config.toml
num_hidden_layers = 8
head_dim = 32
intermediate_size = 640
bias = "all"
parallel_block = true
Each number is 500 + 25 x the weight over its row's rms, rounded and kept within 0 to 999. Layers, rows and columns count from 0. Numbers have three digits each. The size before them is the row's rms in percent of the matrix's.

# up: layer 4 MLP up, 640x128, rms 0.0902, rows 273-297, columns 0-127
# down: layer 4 MLP down (transposed), 640x128, rms 0.0849, rows 273-296, columns 0-127
up273 096:501488498492492502492525480504499490514505544454485479514452515509497456467521490549506496488516544553506506508500521479565479482526503531542455508461469565481516507461533517486482481525536501497482503516505502484480467524494483522482506499496499510489541492510529477505552491509504540516533507441460498514493490500496465509491439515517500492459508532449501541496528489506518507478537
down273 082:516511506492521547547484500514477510506497502509520501554486482491517497530493497489535501506477517502496490523464488552532555500509468488514491529527528506510489496512457532469512488495504532548443478511433486484493499506478492516506508523529479500526465516543520537525511452461491526463486488523528532464460511488495454465511499468476451544513467482483504480489486460528481486475499
up274 087:500514498493496499527479489525512484512491510497492472519498485510496540476497502509491577455500478489548535512493505467526464475527468507508473555482497508480478507457544483510494496530515493447548499466508505467514485474523490498500501470471484478504532499486497511483505469487557482532518551448512506529530502531512528531433523540499467511485532513511490502466460487483489499548486
down274 072:489501486498503487500515504509493538463510520533529525525514488511478529486456491528498497500485537483524530436500465498501463514496528494496545521495488511502482498460517512516511484500539512503500491547498548511518485448499459511495480465495514519519519528489488437522480490577478431472482486506539424460490491492485501506519499475477527498500479513503496550479541497479495513492523
up275 086:506489482493523477478505473509548480541494488518482508511482493453540503492538503505483485491503492513513465551499492469521529528522495522490476510509492458497494461490536514494483540499505492496510492429524485512479494520480550532473496493500458459555517524531498471465483535502519473474493539498491526442511478520459533516541463518511533492521505515496458472490452475506459491477524
down275 075:477508529456537515547448494583534494471497492494493530513526509526510543478463543518495482478519511515516516495505497505511474519508545531510507517479531501517493485475503504482490508498448496547505503495518482452479465468492520498500464537523520502478458459467488507475475495514520525499489494520464450546500531486489457473509557518493509443506481524477521504500491492495516484507494
up276 093:522487485509487493460505486483487579490494479493498480524458488503491503479528536500509492458518517510489537488554487517513497516494506502517460534491495509505510479451488470470517460517474499536494485509532433508489494527468477569507470489461473505478464487506470473436513477495521504511550536497508514582499480517479518510518485530518489510500504511506483485483501524476499475532505
down276 080:525507500520510490525558500453491518449526556516492473479488484556465508474520515488550486498481523477475492510476473510465470477492460471515510479520493505517467468513514507502487505475508511503521514534496502480450548501529491505518510492528464527521507509468508496534485510508456506487504485529541483490507516518494504548476497454507532562501475493495512526451500447474507508460539
up277 092:511559528525499504484502489487542513518501550457463458506470466499487496513524508524516497503506453543507494468506551462470477475496506514423508520510478540517496472506516480496488525518570487451491509520474519504517503498502489548460470484511460540506465530518506481502534518466494521536548475506483505528501520490496518509506470487503522519522494513475512498514482466487484471469483
down277 077:447436491505520481512470527560474477526501469542518543497524486501485542477537502493504512499491542453479477517480522544480484518479482512487522487482531481479475549471519518502487489515489511572569502535475470498495498498504522478494544547493499499488477472462476487493486479534513456529466512443532511505502511503485507512529512503497522475505494479491515499493509502484514488496477
up278 107:520509488504506462502496483502497511541519479504505500468506464463509510541476510503484536447485530502531501519448460515505493477512493521523480532524507515460496518458497516514485488491477529507502490496510554477519502493468489481535473546490548485481452500532549505528511495503518514420531554528478503497532515495526496513458474493501490470498569549492487528515505499485497506467486
down278 093:511467481489528505548469533495504501546522495461488487518573507474505503482504471550492522489473514475500496463485482513555531492494517487504460519496538516505505509523493498520479498517505516565522512489490519483488477532517421526542479475506517488476500477520487490506444505513478463472444528492520529481472491459503462492483469516462506516471494496506534507504483534524531509494511
up279 095:522488484472486478496534503493531512499509503500484439473527456499497509535516473531490506471449489468483535524510491473496512456521511505462473527511584532491493487447532490511512530451479507498485499506518516497514538496455510497479497532487526522505500515437533479537512495522493521507505516505458531497486510515504539544480439493512492477503513521457507511532503521529498478516534
down279 078:558537499480503543514501482499484525514516501495473493496491540487490512492484475516521520546517510538520432499465500508460482481465500539470528522466495478552514479529519458550525475514475470507493478525487476498455484505499525544496469487530517524485483472500475537527514476443513507446492493533490498509541477474478504501523491494479500518470480489538530524503511466509541509504472
up280 111:497498519500495469489511470509556473529467491501464447473495498501505555477530499507527530495463492486537497460486499466480460490501494494457515538507548486522498489521501501507514519483537531514477488506426526503552495497504535513528465484525489473511503517461528484509518507499487436505507480517506489472513476499499569542469471494492542517490537501532534538490500471515499493502491
down280 093:527518495479569485500474502555500493486494490503526517506507535502488479495506507566498461485510526499496487457541491479453512471480482484532556506496471497513457505533531492493531487517474496499468454451472511487527500473520509488488499491534520553491493460515533479518497513445504482482493541466448542489533472511527480513508489519521493537493513481537518505479506508508523466481473
up281 103:474500507515512514481475519559525494479429518491505499500507513496494496512453489509505528497468554519553491463497503506503498463543504515536488561531523462459487497497510494541499470503529534470530485489471454458498484494486488480482499480504491525501475490470481471499522508498480470545497481510508496505518524520518515489529487513538478483500519584497501525524471488465462526455495
down281 092:464524515528481507512471512513507513475470529486477516511488510491473466488503513515529495510502513538528528463475497513499509493485478480628534519460489508463505478478533455525470514494485500499503486485502493508504497476534502521489513463485499517512477486512413513463517508520515498504526493472527506518484529476510551482543484505510465522501489504508514490501488487521475499495430
up282 093:470524504520468480488503518503474491542491468491465475517507492525480487477445505539505517479478534534505492415540524482521499507463482523527521512437525506503498497482483493503491505509493486509518495501441475527504460555497485529471516518473537522469489515476507518488479502492539532502471491469505521495507488518517495536479454506548496500493463537464516526508475511536492514462546
down282 082:477461523467496515483531458459544459428488506521513533467492485532521520558491500490490520455462479461498521524498519452518490512525527481478536463538497488507497474501501498483531497540487500501449503503517488514475516461463509500497511495477466474526485500512495505453526521512475495476498488536540487521511508478554509482495537555511529519500500485493507485524516509510474486526540
up283 092:530490498513530494545473455500505516476481485499488493498465517499495508530490506452498535470473525528531532475498497499500538500499539504549475488487484521503502488465459500551498471467507486490480500481508500492498506483545485531497510500487521532466413533508564487478499456459545521502503518498490481498499511482533546501454497516513503539490534543491486534516507464482521491545479
down283 073:482459505501532459472569494511479511509498510540503443528502548479516541490512472471509488511533493512536493510523495499493483488519500491463508504450548494496543467459521528536516522482490529479522509479511520482475535511516516477517538517527478510495537504492525466470516495490465469474485478450566502481493533467477465500509491481515484453499469503495507480490465518527531511526500
up284 088:501473478483547512467465520467534474539478537510472517533497507513485495514510529496492531486533491549549483519500536467466479480473449494514507494522558542489501493488477450476518495483488505489509533519488454512515505507474476520509471526528491541485459519545481501501476530508496462502507479472462538495507490499475540498530477508517503486496510494490507484494471539510485419526506
down284 074:490505547489518500498537462482536509473514532565533504467515446477511528514463453488513499514426561451526489511481526467525484510509513504501493470516441515499488510472485493509514502482488489482498507514483519492479508501486459481485520496446504481538533524494515537499528493462513509537478457491535465537498514497523491477492511488486519498490505501497498542515526475485525535537473
up285 103:485512496512512481471503510475517505532522490481507485479510529503517534501503467524536509488480487489502500478465513485505499483520520526455499504489491540488457502510510494470489502532556541456596501486528539519522493523464523502507493471534495477498501536487525477510478493434475490538510511445471522500470517480474517504535509505516514462566553495503494470496476482502458485476499
down285 112:492482490506454459520502486463468490469483538533485443499464471488536483486491479476538500479521493482501482485484492522506495515506564536521498522520489515510522501499498502551514522507569521513482450507468494499556519490515479511556482464474521484499495512502469498502472485483495500545489453474536503496488521462542467516521463463499466539495493515475513533510518504487494532530526
up286 089:457557472518545453486477488517512480493517515440522504459485457520484549487537486470492529496507498500484511500519495478524485477540516597485485492451489536531491510495495471525512495527499528490493495474487504472541518519505517501501496500484484455478455490520525477499497516463517467517514517501482511510503465484530525529502480518498470531534518479479479487448481468520492491525484
down286 133:483521500473491489524501522523466516497470519494521466482498482480500500502463493523480545455541554471501509474537523499510479466525493536492415507504500498491468487478484462535488472474522501551486499522505503510552483483488503530513468509495491502520471512521545550459484488475541493469492517482522514489524499479532512509452453521512506509523545495469484541479485516529502479534521
up287 094:526484476537560506496468517503530508513473484473470471475489485469509506519532516535566533438481484498513478474478505468523464492531494514482490583509487530504460478493495473502544530480488522519515529495478485511502480493491474493509500506500528497465528480537498493449501510469545481542513525467490520539521471520484492503489471544501487533484517500494508484452508478505523484526514
down287 097:516496494502478510526490494514503459537472490451497470537493486496499506486489479540541521460491459512532459485480514531490486502510500521478476538479515519504516485440481432500521517490537543509519532460513535507484516499466491528505481507490515500478472518504521546501504515489505520473480516465500530528515502509507546462511460521513475513513505417524485522495490480555509467505542
up288 098:435506493572514493507485485519488512521522479490545466493519455506479492483499486538516529486535496501519516465443547536489495493469483531470511531503468510470509529485502464525523505468507520525543479493444533482528504513485511510498502522500550501473507524487505529523494496511507532493481490535489551485490485488473499507502505496503513525517483497531464494498464462472453476443460
down288 088:545485479449493514542476486545488468532505480473501519498546543445522520508470490467531489508483494469520473503525520476505466503442527529488473503477451500532479483491486498555507514498465522538488481499515531510486443493516526483520499514505505498455492493499538499507530493502501495486490504489575484505508517481529521518517497507508470502478514492485491494537511532484497486436553
up289 112:443548509505553434498469468479470522491479487491493499454472440466497554501535522538507553478509494494499512498479507521527509483524476492497468539463495547530456500476523467524531484514495476486480502479513456523501487520507515490492511493524499507501448510497492506504510490477504486480537520481480518551534496483523534510480501527530495528520509519533496470478502460538479511509492
down289 114:494488479482529478478547517531523477535523538501481514514494513520517498529531512519466514487531491509469494466506470539443473530514499480528497538515500473504484515514483503470473457464523502441491470514487504466483500494473492529515518479544518503498477481544532548521555479466536457440477496497528518469518503536521514477481530476506516514507509499476467519456483487525522490483488
up290 100:498539473489528442450468459509516496490520508461512509487505514524492496522490492481493553464489528485505493475518496489496506490495466567505509534480555537488498527477417453499531460521508530491500482519480489490516520517494509492517506486481521482477481521532458491485496496477494481505469484520486526512528488520519552564471510506543476529504509515460480495467526478531497516496498
down290 119:473486453499555491478510505510500487534502488463499485540545444473540497529471511480492576504504523489528522480500479483514460529493503528542459509476502508489559486495478498493494470506519517555491500521514473494542461485472528463526503513469545466472492492497523472479496484522524529515492515520513507519538472484518483535452503481480462491515515541498489497479476483509491522488481
up291 096:528498490494515506455485468492528539502470535498529486472525486481545486550487452544507486438465472485561510511511461493509454514505518532512469549491501539490514472478492518527498525519502528476499507486487485469526495508472500529531503534481480474496511480511512478451513499478506454491483518486497505541499502503498496511503498542484449462545500469533502514528496498519458467477539
down291 098:523494475535447486488499472493504504517496473520536508467472482463518526509510450492496554505486501490536523510523472506521478492519515514499435525480531534479495483479496520552500495531513496532509474514466504489502477491468524516515450537476482524469510505513565494485537508493545513457497554495482472475541477452492497517459478525501473496519504491517464464533490521490488524495525
up292 091:481511503494547454523482474519552471496494515481501483513461499493516525522472506440508585477471526488506486467519544500500514479533500539501523469492496499550478513480498468498502473517537536503501459439432482454526502511511512518465494523515517458504517500532496495500504495475525534564496513518487516499474512493519507521474487516539490520526513484492471491485484494496488481482500
down292 119:539480492507533470532470446534465470509461525512507496494459471511461494518527492489488511475489548510519533512505526471529511476506527556501488469498496467518481496504489488471535466454501519552487500478444502473542524534507547503509524518528515500506477506538518488455488518508508465505536500516492492480504483489508471541500453477487469483552474510506454522524482501495475508528511
up293 098:487490478540488481529500512500565506478514504487472458504499510490479525475498491513538477477502489536531519498454492464491489475510486495516446533501505543489442459499530525483522516497495488471517493522490530551528480505497505519471538464516478496485530540479531490536494529481496469532466516490457548483522507497498483516490482525510516491523535523484533486527487450487490450454539
down293 080:505490521528502533501562476490494498492483487446476534483472480544506540522532530519468502515514527506491504483482523488537576543508494483489520506534487497478515524503484486488499489519532462486506513511488440501501526450479497481519564522478463507531500507502502508510477492459512514521483479483473504484488506481486538450493474496548486489437478528511518496482535475496466498508459
up294 098:471504471506476465513490504522479471534482486493510520453518469514533483527511486463490514531481540482526538464511523469521514469525479499507520458479527535531490500518455497524519493507487538539518471503495452507503517517505485553492489466505493525471503500503478459538494491484508477496531488523481520523509521413526481483464504530496494503514486506558497583500509501478487506514518
down294 086:475487499545506485499493471488488463516463505528481464510477488555492497523514444460473492529506476528510512479538451480479517501508524519525529492518502497530492510511483519513525500511493506455475500504516491468535515464516501531514494463501480516501510502554440486481474519489470527497537534530497433518522506485566506445474500475530521490514511529522462539515481477508512480474502
up295 085:462513496484492493473488534520495491538460473516488514453482466489497499461513530488503476508505535501488531533535504453527513520455446556523507508520481495484477496459507544522493477473500509489503479480457459516508519530476480518507504494519558492450500512545540460462483508496509480497560496510483493487531499518487531532518469465509496512509479489553487549493495509508470503526493
down295 071:492516496448536507461469512519471487524536494517517521510532481478488474534460548538520557500521535520500525491537464538532483507487468491521497472483503465506476531507497552494486471520453502490466466543515479472553514506526451460490513533484503481527536499483498479463482478525471500495530490515501465481509450473477516477504508486539520513497508483502462480492489507500505525522487
up296 106:543474500510497510481508502480522489496512478513505495472494483448511516487526493566489478492517503490483535491466479514512495468463507555548488540520517477494496473482545498533517486503499502520519487508472508483502521512434513489494503513514491530495521539510523434541501527460487467491505510436474480465517471472491463528453482510498521484502486560512480534476501469512473495548484
down296 092:493503516552510471480471458455475505470520522504513495531494491455485514498483494533492464535469530486541488514488531486498500488523501493501496538463470470500486519522498530495474534517530475484466508532480536522479467479477496503454455500446470535521545491472464483495505467501532514459517508464487523486507483473532498492524511517544518513519498506490536472547523557537529510500492
up297 119:525521482513511474484503441519502547526508557487510500478511442459493505492518493526494483459477481489481505511481546478506485497586474504493485511513556530489491494499501484495524458508491488548475463491510491427511493509470514507516485486508504463473478498458568518524502497516475463483521520504497493524498492471524507517507498515501473506518547529487461530504508527495492535476513